config.toml
num_key_value_heads = 1
intermediate_size = 1024
init_std_qkv = 0.0177
init_out_by_depth = true
learning_rate = 0.00739
beta1 = 0.95
batch_tokens = 65536
Each number is 500 + 50 x the weight over its row's rms, rounded and kept within 0 to 999. Layers, rows and columns count from 0. Numbers have three digits each. The size before them is the row's rms in percent of the matrix's.

# up: layer 5 MLP up, 1024x256, rms 0.457, rows 38-137, columns 64-127
# down: layer 5 MLP down (transposed), 1024x256, rms 0.465, rows 38-137, columns 64-127
up38 095:439413559562456594483481502512468570439538451524404477586543538435458514491518519527508471494401495521480478500514457457545422557514425428585548464568524493515450530547590554545511446469528422
down38 097:535436475561437540410564549457529504538517385428499476528437477491545501537633430477572589555452472463567525439475444498572508501509504439455537515439441510591504579522482367402504410551518454
up39 104:541481567549539556478480495445580554495539437481544518512454523443492481540603451546515608477474511512456509620540600416473542473533459587486466542507488563426411565573466537574455447476472526
down39 093:501515583563457473490438448476483524568464583557502541463525495490490522542416542549498504554541473450611443484599526536506519507367493495583529437526535447507562473526472390430497506464452435
up40 098:479473504470534530482483423463427468515595540492491496499513525506398513553522488445522462428533532459498538391481500492485592374474510560500594482448503426484526474490462546534476506548483500
down40 106:436547581520474459493439530396494495510528418523577469532551434508470402440473468561480488405512497543518529531603547554442484414476431555542460471547487512512507566552404547519451489446460493
up41 100:514555528404509545603520524439547522452486436486406532569481511499490566535511513526512470591405424584383563495546526461532463556497448459558442592422474593446491473486475427551530392445525472
down41 102:468523462539574495401460546558446505473472526505568506494470564507545418495426435511497503413565459478531375501426474593488495441474519428342512530464517466466551512531473572546465447498546522
up42 105:521573474548519527508407522498424513461478519470570462550519545434482526404451440511559512573499566527456507454568525551506551411488479456480471489474551551471562417440561444518486440477432508
down42 102:549460453481528601580478539441564537417508421493550497418516462553475534640469532501518471456519436506529517544547510470512565488441445447551488599473499486551515470563593553461586540532554572
up43 097:520481521455484616482519517608499542458527523526523470454423536502475478544512479471439527449520640550505481520459542534502548512466521570512426485447547473525527460415470431581576495527508457
down43 102:548556462480437412445513539450529540478549512389446497498456556477553562451480485491547570512539474481480550589458505504496517560499479407518529484526490524519408528460464548523366484593525637
up44 113:474412551565439410462535467431438516490397529511495391532520542518543471499388503483556524517506566555606509548547564522460452498443429515461573479525495522600542461464485497524514525494551474
down44 104:495428447498494406544498575441500474460546404456477605562514481494475539496550439392526526538501462571555573371451509619462545580521523507493481511507493494504460498412518525557610555460509512
up45 093:377471486472493491525549517577545568551461503488465532492467501529467557499481566519484504525457540528555453596542520517564536506413535412415413467521505496414477486531513507467391512523484568
down45 089:589448562510507572543558517425572459576509493568498456485508501472407529583439459477604458459545570504461542532507476526509526517514440548440485472429532450483514485540418506497536552471458502
up46 095:505410525447452421473425516460407548530495502480581510569447531540556551422562574529499489529492462502478435548528497483523497568458491568463495404449476483469568498563420497449490404605534525
down46 103:544468494569469530483491457505518459473464444424440501486551466426480437592463467437508522542413492438467495570674568570485509529450485502456485443557534552398478493542446573471523482524553618
up47 107:479531540581424419435470377473582455447583617455445453460507508485556544508464567416448517430415496574501551595492528567536399533455552575494461499544544424486485447421504498562422476460433573
down47 098:465426458542486481561476450556596508470436595544537398477451476624543511526536457516509480443498498511538436432517596569511548499438516576526485522457523536469516563517421444503443519490547492
up48 098:526520472526522604468446629512559452441526438430532439497402435442542502448526546460443393529335471386559449429490527499461508550493507483534591448541462375488442533579582498542497549530510438
down48 100:475482475523584530493439523569531498469377576511613538422597460512419517460488496526512553454471523459480530499493550507535481470521445536599445548471489444499527485504545449475394504451443499
up49 105:457460502574492603421502442598532486507573473498422564441524506496488458533440453467505456565483515503548492592476424428468468500452527444430620521498573460541516606462475401483514521529537446
down49 105:441550414570531405445470479576480556536473520472512567552514493511456468420552513571559561483461506498422484496509529544543549502515465549552524571448562499447438533502464533517512553494392551
up50 104:447517575548480523412515584466542483544470509400390461531543492484422483473503352456530501569407492434544545445553488508508575469496507568467539474510435481459583533429462514568471572518554486
down50 106:563544550568501547498511502479541452513455496491507505545548444499561513457541497515428504539501454495429526538440421506507539499462493498575399520580503559501498436524436564533502479549444565
up51 098:548443521542426433533425533517533473467521519560519460464524569564496494465510563482594557492474559456551500490400525540562498502452483461471540422650564557425454445529462404441491426468500478
down51 098:485542600466575491537381557450567473554452511577452385513412527468526523477519528528495515442486516515476455593534525562397563614571517494567476552480538491591483507498474492471499490442502415
up52 107:560561537451381475534440460538514431506583574553606497503524559497481400531463522503580446655524496454498458460541440464452531568457445481428541503570535496426482523467493472538593460498551460
down52 110:552498611501467527538486525508478523569599437487522516553499482611548479522527467554571429549538461570477403522494485495621491494561516442416496462509500508483516511472607489540550458543464442
up53 103:503503539479539519521487413519461538463487503585478494549468442517493441514466488546451531512521436441497445439395462530474503517468510503423479455519498534480523426461584573538459478574545528
down53 105:499526518454526521575448465471480550397511438569482554449447495471533492551434500463585436443428438582559509442522518495580452525451448535525528488495516514513453471520510479414599540580490478
up54 099:595469523574484587442441433520511514540446387521566531479501417450514506533491473586491427565538531535479514494387539490548502496523371431480508489494457436484493470510517446353604503500414430
down54 100:555445502505492471447511534528467543568558473458418541520452445426580499536517508518519517512456502412565473505475463401545558444513467561526472488405487546458498526554366418511486580434497546
up55 102:602502489419485478533520508465549469570459529470542498441545470576549488428475555522534628565406545537419590550546462504527523405533556461521459479488570487527517416456491540496578535543531493
down55 095:517515515484541423443405486534438413500566473472463475557497467536507415478537475496505437451559454501498499520457474462542534538514498524534459458503476456495499495552465461553466525446474548
up56 105:491511559523504456496480401356484489525507532607479466468515504538528459580526447524519469498414506473522485458560469389449508564468539461491508484417502513528505489351567482484462596573448521
down56 110:480471495453458605504421535493460558527498410584547443430494472535515548513544555475428455579405495539489416484518569465458525464563506388478411454536467540603490547571521515518521521533477438
up57 108:584487522479538507534552479425535514504509464518518492413465491520516546524466450509488507409546600532504409525553554468431575370589484557431605517431469586580554447448372452458450578457514440
down57 096:516506445536541486479450504442445451540513443467624483528485406545488421538360470483485489497508458541411557504560523503563528555554495432601460482482474473493480491408466575480446460552512533
up58 091:463497609532506489425444445472537530494533496460457479506461525507569490515467584465462551536588506565513478399503392531451431555393453541512534536526465487565565563490544437510513484445483447
down58 096:430540453488508421488528483548399460449545472497547527501479577545492560439457521464433422517488580533486480510615594490500552606526522512472594563521410595518494479514476500514484534473498378
up59 104:557444406548496480532511447504390458443528534492478427476515437404433556580471549464511436416444456513427549428531537501539562532451540474474585520482517487444519502502472542417542458546408497
down59 107:464474413575544469509485460562499426479498451540478437537465402503513501398422506436494498508437512508532511455611459528512583532519630482379498450473482564562513423480439442493460525536494504
up60 099:430518459572463548462447556564447415491542494430455462349473504562471473548536471518458448548520555450537549475460503435499560438579440443454562561577478481495520510508505526334574590513533419
down60 105:503477469469527488421496476555548568525454461525504487434586482537464488534501501448594457463543508484468456459580534531540429536495492525575525426488499475582544509509432479470522442471494458
up61 097:500447551459427481546466433486572460520446595490454523605476525519547477538536512478463630448527446527544517551464456463485526524543487466549504507553492404531500482513529517490456509468427532
down61 101:501567477370597420516555518514433480434390525463518492493496533533506533487557459419568480478528461514460473496535447521457517495565366508445539504561413577505461549473554445468475504528517503
up62 098:497531506463461444494504506507514553452545559532589528523479523504649535459505431495582482627486533490451431529596554539501536516473533447459535415462547417443460559512563545439510569517576553
down62 100:464546440507482574498501532502446489445447634448496502510435529580509430456546513504598437485538538533557532473521519445542506506505573470517439523485375520514501492564445613465497529537511521
up63 096:455560551575515487522495490575505454452525541511506439546523540434507481517549507428478550500437495514501478461448514455415572570573473476458451456408476563507526462507501538539490557627542445
down63 102:502585517516545594560456526454505520554384503424543496482569506492449428548541468472432406497590475525441555576568449559502506537438502501461539522438440510529492520505528509528597520528452487
up64 097:520542550536587414579556556511482417427548487552546431427466454512470487503569453437470485460511623512533536476437537422515500522623582491598556531511515425548492451543531651523481553464598554
down64 099:498513515450489365514561459447535491398493536486468555559487480477500515462521462535497404460444582533583612498416525449481552552394561475483456562476524502563423516589589557415500369472561438
up65 095:428518547479524440520496501507457534543534541521377489500512506555635505490445470583485478524568523624470476472507434456470609400600596448521493552466548484495547582519510596462478490561486475
down65 094:428523532498519460558490456534561447477572476494455558515499520531474469497578561565477513483496495464493468474533440503489561528504374590521489534560453557513415479450531408444510376445449507
up66 096:499446541519582494368506466456508531536549480466516538558513539543450500511499504518476540579545523580528517620502545545499571450548470442515477468538555463477540568516507486500469493479482417
down66 094:457503645372498511543563642620575558473522468408464450481571418478552423532471488547491520522524525537507512426501455419552477498471504524448546548585481517476558497456538480533537503534532530
up67 092:520424495470602519466535490514469469479576453484525462486587488508405493462501424445451471545530456426490533500474449479579556502497425522487469477477578387461526498482469488462490475510534392
down67 098:431524569439478468556531569478491564482531510539403574443467538417541507452528463550469460457555516475454517474544486552448508531431578459544488470454432493515473566440494405485461462446502524
up68 092:523484559495663445450511485540459514563494561482414455508543460508439540524538558451494427472573587488464531551526427428453566479490559493528474467625560505434540541428408498542446511631529531
down68 099:520481547379509465605504530514577509554470531452479505484527597466519591508539534496449580527474531482531487524498604528495437503555506498580512492461516474495423545508470584493488591491603587
up69 098:525492415489528484559434562460494473457455548469535450481503544579540398540509585513549502567524529518470498519447486540416453444539565468557467480547420592513459475529501560442405585560476451
down69 089:393452517541454358433500538549428584499572495475442524494457466468422478591549543490455527549464528600546522503475483487489481392512528513488577546576449491423500546579566516443489566492440516
up70 094:446633425440462527500473512474533429492484480466519596450477522420489402547495466555514570522474429427490502526511448476500553527511495537492407485565537545507610474551529578467521487458497489
down70 104:533562483459497425482461517520496559486450537435528601465499489473499440490525448484536533539542491435507508573680560438480537433460591500534542450448420535507484564430457532551445529539617510
up71 101:592491511479465474510492441507529529531459549564443413472555519489553531604394490470496456566477522482501438525579537396531567577568550502567451442548582499530506397484443449549521447506572528
down71 104:499496608485545473465572438449480468502421493508506481460542535529551519468436544511458597479609485452569377571400538603556442354496519546516512552474524443591476421517462571546589405446484534
up72 097:538566580444453534533467576488481492539516507584502507458499539416505562505540481468498441544489529312558481597522496434571510579557511419571553518411458522443585473476485380620490506475556421
down72 096:472481551386518434471596480439540489570501439509512504493443487483413506416502423438522463491498520434506495475468468480473486559422508523552553458531533450495510458526509536580541486478509503
up73 099:479551484479502453450552479585453599488482453535471641464507615486506524509349441423451559455410445530543443494414626559511568570524517504543567480444490452526475563596449588547606479550425497
down73 088:520534517490552473607515530530564527463481558618528555552551460422454469452471466438469396530557504530548440454449522518491491474444450579522548536496546536405438508507494513496491572466529547
up74 094:517458498480510506496422485468496497550501540475477438522505500433526503450506470513454516529525467448411528529377499522503498516522498525452462530491505486495595557470485592570465490472564556
down74 091:489528568560536432480526546471503456525542510506404477450569469475336445348554604514465498536439461462598575579543488503445493474451535471496453420437550434452456498557516543518557467435575517
up75 100:498513562482498526507455493463495475505471455457482434567550395515554512552496457544516535406438500463447542604447507493522523482453461572503527511570502458453472512538462520566478582423585418
down75 097:507560553544517457456530544503497608537448497485463569478468495480569550451442506504567475502494560549522507535545594515593479513495461458484536503489503468486500446553581552454518487473468577
up76 093:470528453459452531475555522544570494563528573420511475538488502524470531507480467543566489545441501533495451624444426487505481407461462442438527567579641530407514605526504549598512545560475479
down76 099:534524552525436546491536381487458411453551463552532529546496555530543542443465596471421485416533531471612386528434573533416526510503545581494393509493426506595401538472453461480473530470502471
up77 099:402500582574619463445566532567394584443579465566453487561516508518547524550493534543466498494518514477514535532547523595495449514421500561568459423421419552392441465542536468505486481531496462
down77 102:537461413431470546470471481459412504538502529632565448421426584543448450603595416457469498426467517464478536509537490546549510600505501467455569531519454504486477500507581477530546488458472588
up78 099:516519451492441469444530608532591466587481449476416452483519430491518473408457515594563530486537537519489661452509506530510547439455552538562475573474495409467504503607470575342484524518486522
down78 104:559459434564454583456531444511485472588422369571555460463528505508368448550478367499523538524518436554421499485587504518474460466498537487450459534506466522480533502447468481547492466527488521
up79 105:537536476470484498391519505530518468505587555484521523397522493501465556459502485435419445551536562527517484484428509507459550529523441460576565473401529494478446426412369536561478577558489460
down79 100:521467562566480462501517480547523435432566519497532487517540432481500526519531498489451549572482497572455506421502501474516509454591466490456497466492498594429588550450567488541531524519487534
up80 095:552507555545520485501468581534402426543593480554616485553485464520527523486499504503477456471508494495485482473641477588461431490417462592544497442482516471569554549542477541441476529486491478
down80 092:474497529541492535446561469427527597566520491524497515516443544471500485516516471437510488493434546444548527404480520535395445464518495536549510513430512522494402474560443452531503553483599503
up81 093:483454485461577532497472532516526503452433506539429457483496494392494544497464537491510481469483457484512531540533545502531535503526459429578443451538516555487457540450545529468477446502381443
down81 091:449458509396389492528573503547610593471529506536498464514520526496562461460528547478587649503538499516418502479535524519478484451488515424478442530516534508471545530604499483525502431477589555
up82 100:535472455536473483463487504465480447551481545447580509321562441578533538500472505460545556426524464618525508420576500477570438476528560474568467601539477520503549522474564492597501495477495654
down82 102:526501456565536508423489511507496472545499531567563541454574516472476471555475431436514520475555535436483480478500461533524513588443503398493483502626513451546528596527517556481413496497523427
up83 104:519476531617577551561536572515507447511592484478501500496450445556518325516468568400563518485527426505421528400540512648529466415454482575503420558555528456481545507567549610443369496541522489
down83 099:536462470613481497456524426442494452547537459471522560470492480532413474574496454502495498501484432507522497481512455574488510526445498444519544540492531497490575463475461523555542499527438456
up84 101:548464513406560496403542427490517420388505518529488438520479453523506542551450519509518440496521487460545485560587490507472496495531552524499542550473564487424539550489426593518377507568423508
down84 099:448528527450438677480457509476439544555501501578552535597526441559526537545424505571587471534385494524491426575570531516555486646498446447467510538531456446594486477495504526571455584584444518
up85 092:445625449483490408504475549480445496490452520542501522439449571508469549581480449503496498526517535521435524513574569494537483495549516492566497396443464502519475531657433535563527549464483467
down85 095:515469456567567475549474485467523560516598487439479522560535515554461491424523455538567453487483465444416518442474446547428446565634530557482568515461561466449558517482530460540518456504461529
up86 098:486438511560484474513551455523530472477497503435551604501504439493499533520490522506465585557562512586505443512581504417428457540525554508537511536535430434551506453423482512469583502466456523
down86 089:585486534437444435558567513500461484507520467483555567505568540582455538489432346515478506493474515477594612517444479535601514572500499533470479497619482510530492404472602460514467470494419485
up87 095:458527431426530533441456538528554528484564494449489473427575553551539573553544473522503586432452470527511457541453539508629504479511541491510533519438512415482539542488547459389547526496429470
down87 095:522485503298550496505557534466458548414404547516579529558426508582562617478516506457444516485600563533510537467558550530455447491482449502485534464508404578518547516495572464526585499455506485
up88 099:511536447434511575521383517524580477520485493448462577499472459480508477539549539491474407482440480464492449461451490459542587505533503530540579512492535418422518427402537531518412547567481542
down88 104:537570487472514423510438465547511499488471584394486518487465494554460435502495583430485426513558416507532534486453551527456532485519543520512438482467497527460492517434506534545463510510495500
up89 104:577591487429529472575419542531499498528519510403494441560438506485543461472581504408463502510518467566573487496522424534470501555372529459494585447531531562453469525580577526561479533509458570
down89 103:478450576434538427505519463478528491491514470480390505526497482441529517560476550505513513534539445468542538472501517465485501475511514499469467489496558557534583497539416441357485459542577455
up90 100:463471562535490465593544541563470535566455490474423457439457545523460471459458570511491522537576429570410495572438487447515513459499504471525518521505490512516545496496508532441476427520620576
down90 102:440532528457435484480556575525551458496515504442521467621442477522546439413528527427514479453455489516476446533484589508543396641497559550608519446527527497442430532521438517481528515532496544
up91 095:580572430470496432443496467547574521485581432493517421502475425521523468500567461499377548413440507454545490472419480503497589550487477496547547490467482576518590550503555417538533511568528441
down91 092:495538511572470572465586540505557500519463541560469458498519557549548426525458514486557511483657487502485454473500548417484469412494504464447536468513463432518465604460443536518542396552535553
up92 104:490505481462469484497610494520504587430417536498463539592493460518521494527523602409535521490508531584323566460519515528520510530513467534536488522427482474552564470480502469525473461437481474
down92 094:484460537563439432484482405424553490466429511534441482577463505565537388463486524465551542420514448494475535537483590570486574447509539460457455559337585505545484430516497519431488543553493478
up93 107:437506576523498527516474434632445473592491588538454516624506499526535545507423570559545506446491473406486567445441496467551522501455533467444523522440536418507501480492457556463530501504504540
down93 105:511517518447480601486585449546622507495501517530652543408485414595533485380562542573510476482530547480433481498478438462624462507562408459477444482519503459485545502478458519495480505515482541
up94 093:508510491556433550478474496522492562470513450475512472517490480510452518530566447562519545414460501465495465588455397444528553448526554515488504523564473459458570548526456523452493369445439457
down94 095:495474509526545510553418533578432517512520466460585471500457508452440579398458497583471460441482523537614599580517496407567524454522468533620432508565491481497444485574464540548585499480532498
up95 100:523421409513476528502578510500563507537464470434524476643393468476430461451459528577449530536480497505520506520532599498532442525531609512524518506579570529421518474613471472433519490418498460
down95 097:459525442465458387502451523461512519428515498548483460472559523532418588569429441475430426579551466431541461529416390451534552495519517458518527518474563515437373495380555541463496530551521491
up96 094:410515569470483400431533584477474438553555491505469440589490534569486608556528479477522479425489564548449497444556581519502497448506475520473466550568468437491495487536433479441522471537468454
down96 096:506554534428568464482450466439593431494584493518499483503568432431461508513546424507481516548433554469403556448642467506493542537580472428468547506529458455534494502483583511450505572491538465
up97 107:475583529512525462510522571536453531571540493500582532450551411483539553559518391520535586511497476406462479470609580485451419547572499461478431500461553467478508584429557518458506516545406506
down97 112:499494547455533521582494526568365444533484481532517502535377476547419403423508496485454535509505620540458408528564449490485443475528511498494508555460486563522483412476548543580445465478494462
up98 096:496596462467504597506483525498480530540432521530470517498457486570513580538428529449561460382482491492444516480491546413584549550484503533611480467600470450582583452496454484515518439537641442
down98 101:523434526579483480441552536547365455492554567493513488475539560540470401429472613470557528541596432477591503567496484494491456536406427522447559447530542568532461514541507491505527486539500490
up99 101:561533520593526512463536555458531504444617520516541463601464468419428516544441487497561464476562525444489533524474574480499411543480390453441582423486421504456415455405487429489469483518515480
down99 100:461497431504476523545496458478471469463535526470519446530578587475535600545507536463517571443448602593577540551517508539459379481518472501433379529539520516556479469465413617449501486530577510
up100 096:479583410394547530482453541494513509528506515493512501458466501497470524420452404473472482541529476593503566437482465443537487555515464499486503467516503508416441572475494552484475497513506514
down100 093:586528439603489550445512505509479487591480493454552527507506430501478540547482540497454538471437495453475502549433473458461494481501480544490460473488589395504553472454479579598481499488493471
up101 099:485564598459581505545521525479519420541530543425481572604537496555514526502518572621514616529559507485541428472490555450514426435535575510538525509460525485474494570471531478445506454579530413
down101 095:491509619579502527591470457478562481461550513459560455508519517484545471554378497522491492540441575530465513453594522566455515510428515468413449396565515542520464504459519430554564472502444476
up102 100:422554476456444442470420470506505492410461529583494482509474410570471525476486502506486468617497497548475481531505578447554492584521441485467420462603567523496438456480483500418511522499517495
down102 103:479543512424508547515574572461491534533629566534571443564519404484491469527571477455371468486491447492447558589435547401459416401523615512482438538573496456451444522536446469571452550494427456
up103 098:471504498459493512477486531484429486452485568590492463558470568507506452529405479540558458455404443453586548496448438577552482596540463519503540451387560547417432441478464525462535456465508388
down103 102:505472485516524427564496557563509470570567433510419561492417441513555456551543528463548449432410464429507544433460492511483501471503514399490521490571582580558467506572548490393527511488517434
up104 096:422469464440581518516510469506484528507469540437490463447491556429520488501559511338522505503553613585532492519546443470494377451565416403551479572433440483571503468484497446544491453609494490
down104 094:486512523492517621558546526429476569516522451448442533477545441493511578437460531550417478465608416567499418522489556505463501425474535555545440507554535527552516470504539537498387522386470504
up105 103:524509599508477458438512495485464482480476332470466571518524494520564455510488546482402523559551499470491626479429546562445478494477514540553450500534514528553498453581525553591512516493406508
down105 101:407456506440436576541527545549472449516515549481527538434442442592567527551558549527443539568543557469443527478471513455478522580533569505492530642464503450492461556553541521512499453503487424
up106 099:581444532478462526477487536470524459631579566545553552475540502482553561431487440477525472537493562564485505492457489506543386420498449448486506513573486540513505496488514545564519465460432514
down106 100:450497541486490583461497440482418616493549526512484488385403464467521554473471515526480451496457494505428434509545501512510386580498478482483494520384407430502539370548471558550583504498437515
up107 100:524505561533577587475553495432411532524504518526412441497591525544439490547510621560575585508464593488561491481493541483546542496452465425573473513510535525482536432518414557448509563452444577
down107 099:557472478586492483459427486437522473511456497557656468482481476505367560445461459415447448471462543463478460537569573439499519476598425468541510473451491558540522407551573488527565487484437522
up108 101:515553451542549510558545529618497465517506421553486428477523500538585453594489517542583535449475510431502560534383532497560585566503490496546490478526485497614513544494520497547514580458559435
down108 097:517478472499470495497505458534423553444497618481445529461459507559492492483490441527442462489533479441533509517432455387451452544454517424464558412595451496507510473551483445528489461503537509
up109 096:530496498482529327479506423504457575490492396511565575494502480442405553528473539477559467499513540405514513516500610531454518579542531535494518420438569481516497460508530501474583505620500571
down109 097:482547472482546498483550519543534458489440521522512406493464518509398541393519464580444544455476577563514489472444416479513448488570432525506562449455551491518463527437505569495542443487462479
up110 088:501514447455451598437587472548504513489550460559569454589573561489443473445409532522615509529468564451498490547486551476535537425546506487465496495534512451432529478531479475524522516505471493
down110 092:457466396426428514412373409447574482489577500465484513517542461506496498497494476529508471468480414495498445488529554543519531568576536562584439513517576520622516477471430565548540527506422432
up111 098:551465556465379508443476549477449564488428509611444595445512531469522458425486471458523425440546427482550476448478487516517499505550519552482554555508542533505385565542596556459584499459504477
down111 098:378490591510536497468531460499587502430441414473456505446568560495467557456458538532502546541552474497565468528446445474539453550555426570417469551574578511452519461498533488552497487402552422
up112 100:466504468525489558484507426470545501534493503500500555412573582479496453427484502386501495585516439502460576500549489501511548546479478507506578484394393506447454493589538516415441559490520444
down112 092:544485514547494412579516582458458418554579458395516529557526450412506497534554575535555545454412509516436497417416499496552508501417513453522408420553477502433464398457482500572483447526416484
up113 101:474538528481449479520472506570430469508505532485450517510558526569489485576487464556519474460476495618503484513465536476398504470558529476434413490607414588530497507574516460411468398615471516
down113 103:520425502483450454690617514570524364526481535495377617574464465473567475506428418417465601550392408507571565527581446473524465430554424532485447523493402554565505512542500454488541401382547526
up114 090:522494542516471560501490477423563565586616516528449535540535508481517469471519482532595523529432448505482485541459502531553524433449482533458455523594547535512414433445564418526552560586510523
down114 102:440464489581472427550480408554525564519523471541393524492476529437565512550546535399438488575519462522535606420419575454552553602465497519578464471514449466544534529447567489528431493504469514
up115 108:452489461476474494637569479585556480513473445425535544473596511503475553558473627554499537462535453486564501549586489509573557471541525536495454533510600477466516431476507571467561534477441485
down115 109:461544485461465543571461514493531469486574518438483542499458477497586520589587573521459487427489497502536451418596534512510398450497612485517514454427501636478578556514503521471478498397463518
up116 097:485502521553413528426469427505489557483444472529529517426526386472462529552480522518548450488561462479521516490515429518529578555518491462499544539459528631472421508510552609533491385482532482
down116 103:553480518471511414504540394413545605614395463528367549585583376450534541442544521498559477529426495433550516485542447556477452458459532470455484508556473579566521500481523494496513605469510549
up117 107:378452464465496486440562493549431583521488553515518518534545463584537495581453466475499405510424508536405496481641564462449488462490538485498515485572482472485432582504494545526549441517470566
down117 102:530557511512442560484433493592448450573558462481518492503542431507426457593367510466442482424590479496426499385554482543573462503457450538527571450542482483468447470487538456572541567504447431
up118 102:527518408469507459498386493486468466505495528506549546480431453502537490527476487450418493542496490547531476498483459549469518506501430477493563421526529476529563566391539487515382580551527531
down118 096:434560527526508492549516414449483517478487469516508514493533439540502485514549458459604510533512388446533454511483395508452497498466371567437501436480553522471546518521385489475471572554488544
up119 095:554485472595445516465483518563485524465427514560581516575494551486466423419468524502457428542530470449518476516518477584535498593550522471480542439560538481449467671541474433542546537546542522
down119 098:496466462471549487407491469425457569476490473489454551534525493477547535519472578501513556465610473518479460502541473569518491563548418529475520574515388429499475499540492547459521511530521546
up120 107:396483434467512539494495472536493568416504443481545446626530479482546491507492499439555542607489596528480530511496434591496483536569582459477457542447526391574505495558538552442499527547553534
down120 099:415495400525437496499558546455506482498517594472642513524541469478589443624453517418394468508534435458534483482470451520493481524490497502456544533541485515528520577531490495568570506447560472
up121 099:508505417506493538589486430547509414452477465603479552540504469504459503527483457533504478502567533543535510505543529525432643444432475529451559422507448491491576495428464549522460463441424479
down121 094:490502482523443414554537475454493474535508480421417426608454501498577529508428478523466478495556476450557464489517538533550431496458488507484497518566579542495546512523472442509525610548491528
up122 100:478422483563405433560402540502479487496451491561572460467538537508494527516431450479478489623513439515550506486487518469513532560462503459550605485425488463529494569402510563499451460537471541
down122 104:427491549421426509442445486564583497417472487584476452436468477488589462509497446459435584478528510409384476516520469487481485588553469487476585415564516389527549517515486528468532369547465490
up123 090:404500484483543536455529476551561507549357474471469450517484504521528526543448496479494430374453545474368524500379512480463417530504479570540493552372576557457487499472536572538403422461481500
down123 089:480546595463499539516444439443446480440603563544515552455490476468518526428531529588483495577450448505665472501498521557459487586564477444526511476445467488471512565431499450458455559522467493
up124 104:516452478484502466517528464501465487513481470467415482568508542481508498544509407483461507584489499577464505524532486527547544577520530586434482425408538512633528498431462449419566509476517507
down124 111:542462462520469513398539463453491537500497349399546492534456559495537501463542393475488568453486482568584575494502504504472564507427540432483508476426500449612562450508553534594471505488473522
up125 103:495485525483500485611572473561498550513512463605472512519461474467492519531504524474541576417442458493504420405544496560577395521515540526462596485456504522521480450481559535510455527493495329
down125 099:493498531539491459499487509567498524482439591436598598452533510480516411510460489517552512459440537480495494474435474447509409486512479465543553457491537486466484540503485421482544464465468514
up126 095:487461523526531567424544436481502455451495467519463403420485502529448532557486471488495461545501521486449456420489579460507437488466465549504514502500503507449553527519506498458521563475491423
down126 093:590563517455476622453483446464588483431598484517445502435450452529473438495545474476483464626529517580583560582501508543417556506583523465531529577514494525502496557472537488441474493488553502
up127 095:455423556530598531492553518448491440469569446552530561529509392442461451470523444473533429516445513403425557539515529492481469527564486493486448586505522498546565389471499561461530483500501397
down127 089:499477584471528521545522610452414464518521591530472524550577423428511522436604562499432565479494440632455357558526440546532502460474513466492433495526487498563546505550545465522504528561591507
up128 098:523503386410503507536463534457577539500576544488445467488461442412521465564471497541449521519479486484506511463469565504459628447592470490424388477455545502530503504487533568393558453553636498
down128 092:470459492463411577557551369497581592616439521437634472488447543427452559529577462440449539549461446541489339535492460509484413518503572535509542479522536546416447504494534522480566436496501615
up129 102:611492453482479562506448513440592589469547520572467477440435420528632499429446549538545524506532509451543409437557591494483493539502470522520552477488418501382510558514430593485396545599407427
down129 097:526455546549587540470484497448541473434528419552530402475449422544519500474534524471536559499496534461515543459536471566504453451455489524477501551485570476558493454466451514592509428559431597
up130 102:511493486396435467465460507532506457488455423451513401542580531509551541494498500488461496498487549439551575475445448544423523588458404501534532528555502505550533575541563449504454541452614514
down130 104:498487553527495488489491478566508443499520496537604416553653493592531500495460546524470505462475545488446507409466638526512465472571512519398523408425526556479500565539459473500521521548461517
up131 102:491531521524427550486565502569549428554432508461445470561515505423487496539504361472497510494459548558464505418517524503467514537570449471519441521506664489523527537548379474540518487456485534
down131 098:462437468486460424497468492409568474516456576521567451553519534471393520511513500502501514501500490560444491439534563472434491449599547444503508502327493481507506591498561478487387533506391440
up132 102:502571413559509413551498552491425511415503485534473397456547451557523512452467530513444611423481478538494482550522517543505448571370492468508452484402591475518527482540463526483526512462508517
down132 094:499506545438502552451496575503495481467555566494542570516496578516494459448499501529527557598496562532499458467554532576542514463496491486496431481416514504570535543397459498535501577520571463
up133 102:500498471487422561545488508454491597584409510515557407514486468483509482540490519464583543557512551407475574477513478542509527566555521439392527459460558534497517530483413447389449571477422564
down133 107:571525629522470504484458487537483511519462493532487463564526495529484521418460525513497528466418511510503474505502573637451425496595383460509509490510564518470552515490563478449533590559493503
up134 097:386447532521460480598515477539503434460519559525515447551466422483506530484481552488541520396439503539478469494588503470556548510609635447507618462470488484462534454474524499487526585512569526
down134 108:445480465528531464502442583541547468493425492403406472479479453449544505514468565446492486482473535485589470506578417542507434437510480544447576494526478547505457463459578510550473570442545475
up135 105:563405438523401505538506569556488574517534545533568460500509436499497534516546469466483452513488621480558598423457446515519495485494512419465460462536471437539507510477549516369441476511440490
down135 106:547447549603502511597543470510490514459465491521544483475433485440594531541492506447523484477509540470414499546611482522430524548525540520474454521546525402539508545431562480594466452481475472
up136 093:505560504413460549448609567462522482477516567530444472441549538562542541457437549475488514541603474561563518565428505439494428568551465437524526483564476526480517489533453562522543497537530553
down136 097:508489524532599506541483525467502486560457413494505464558523459539568444469561449504534463480493453567498486587431451572402559507580534541479492468450423556562394459556396438471490489428512558
up137 100:571543387488486453463549509453482522568513592473394529590512545501561403517509554517508541530499502536432477438455494524554525480459548474488518436477448510484443518508504485457481561435436423
down137 101:500517526572506513534408456582452476445534477479532468482571531472475446591549530553489480571503488535405503568403508508471440497407551526533470510519485426543523596529521477479478445503458445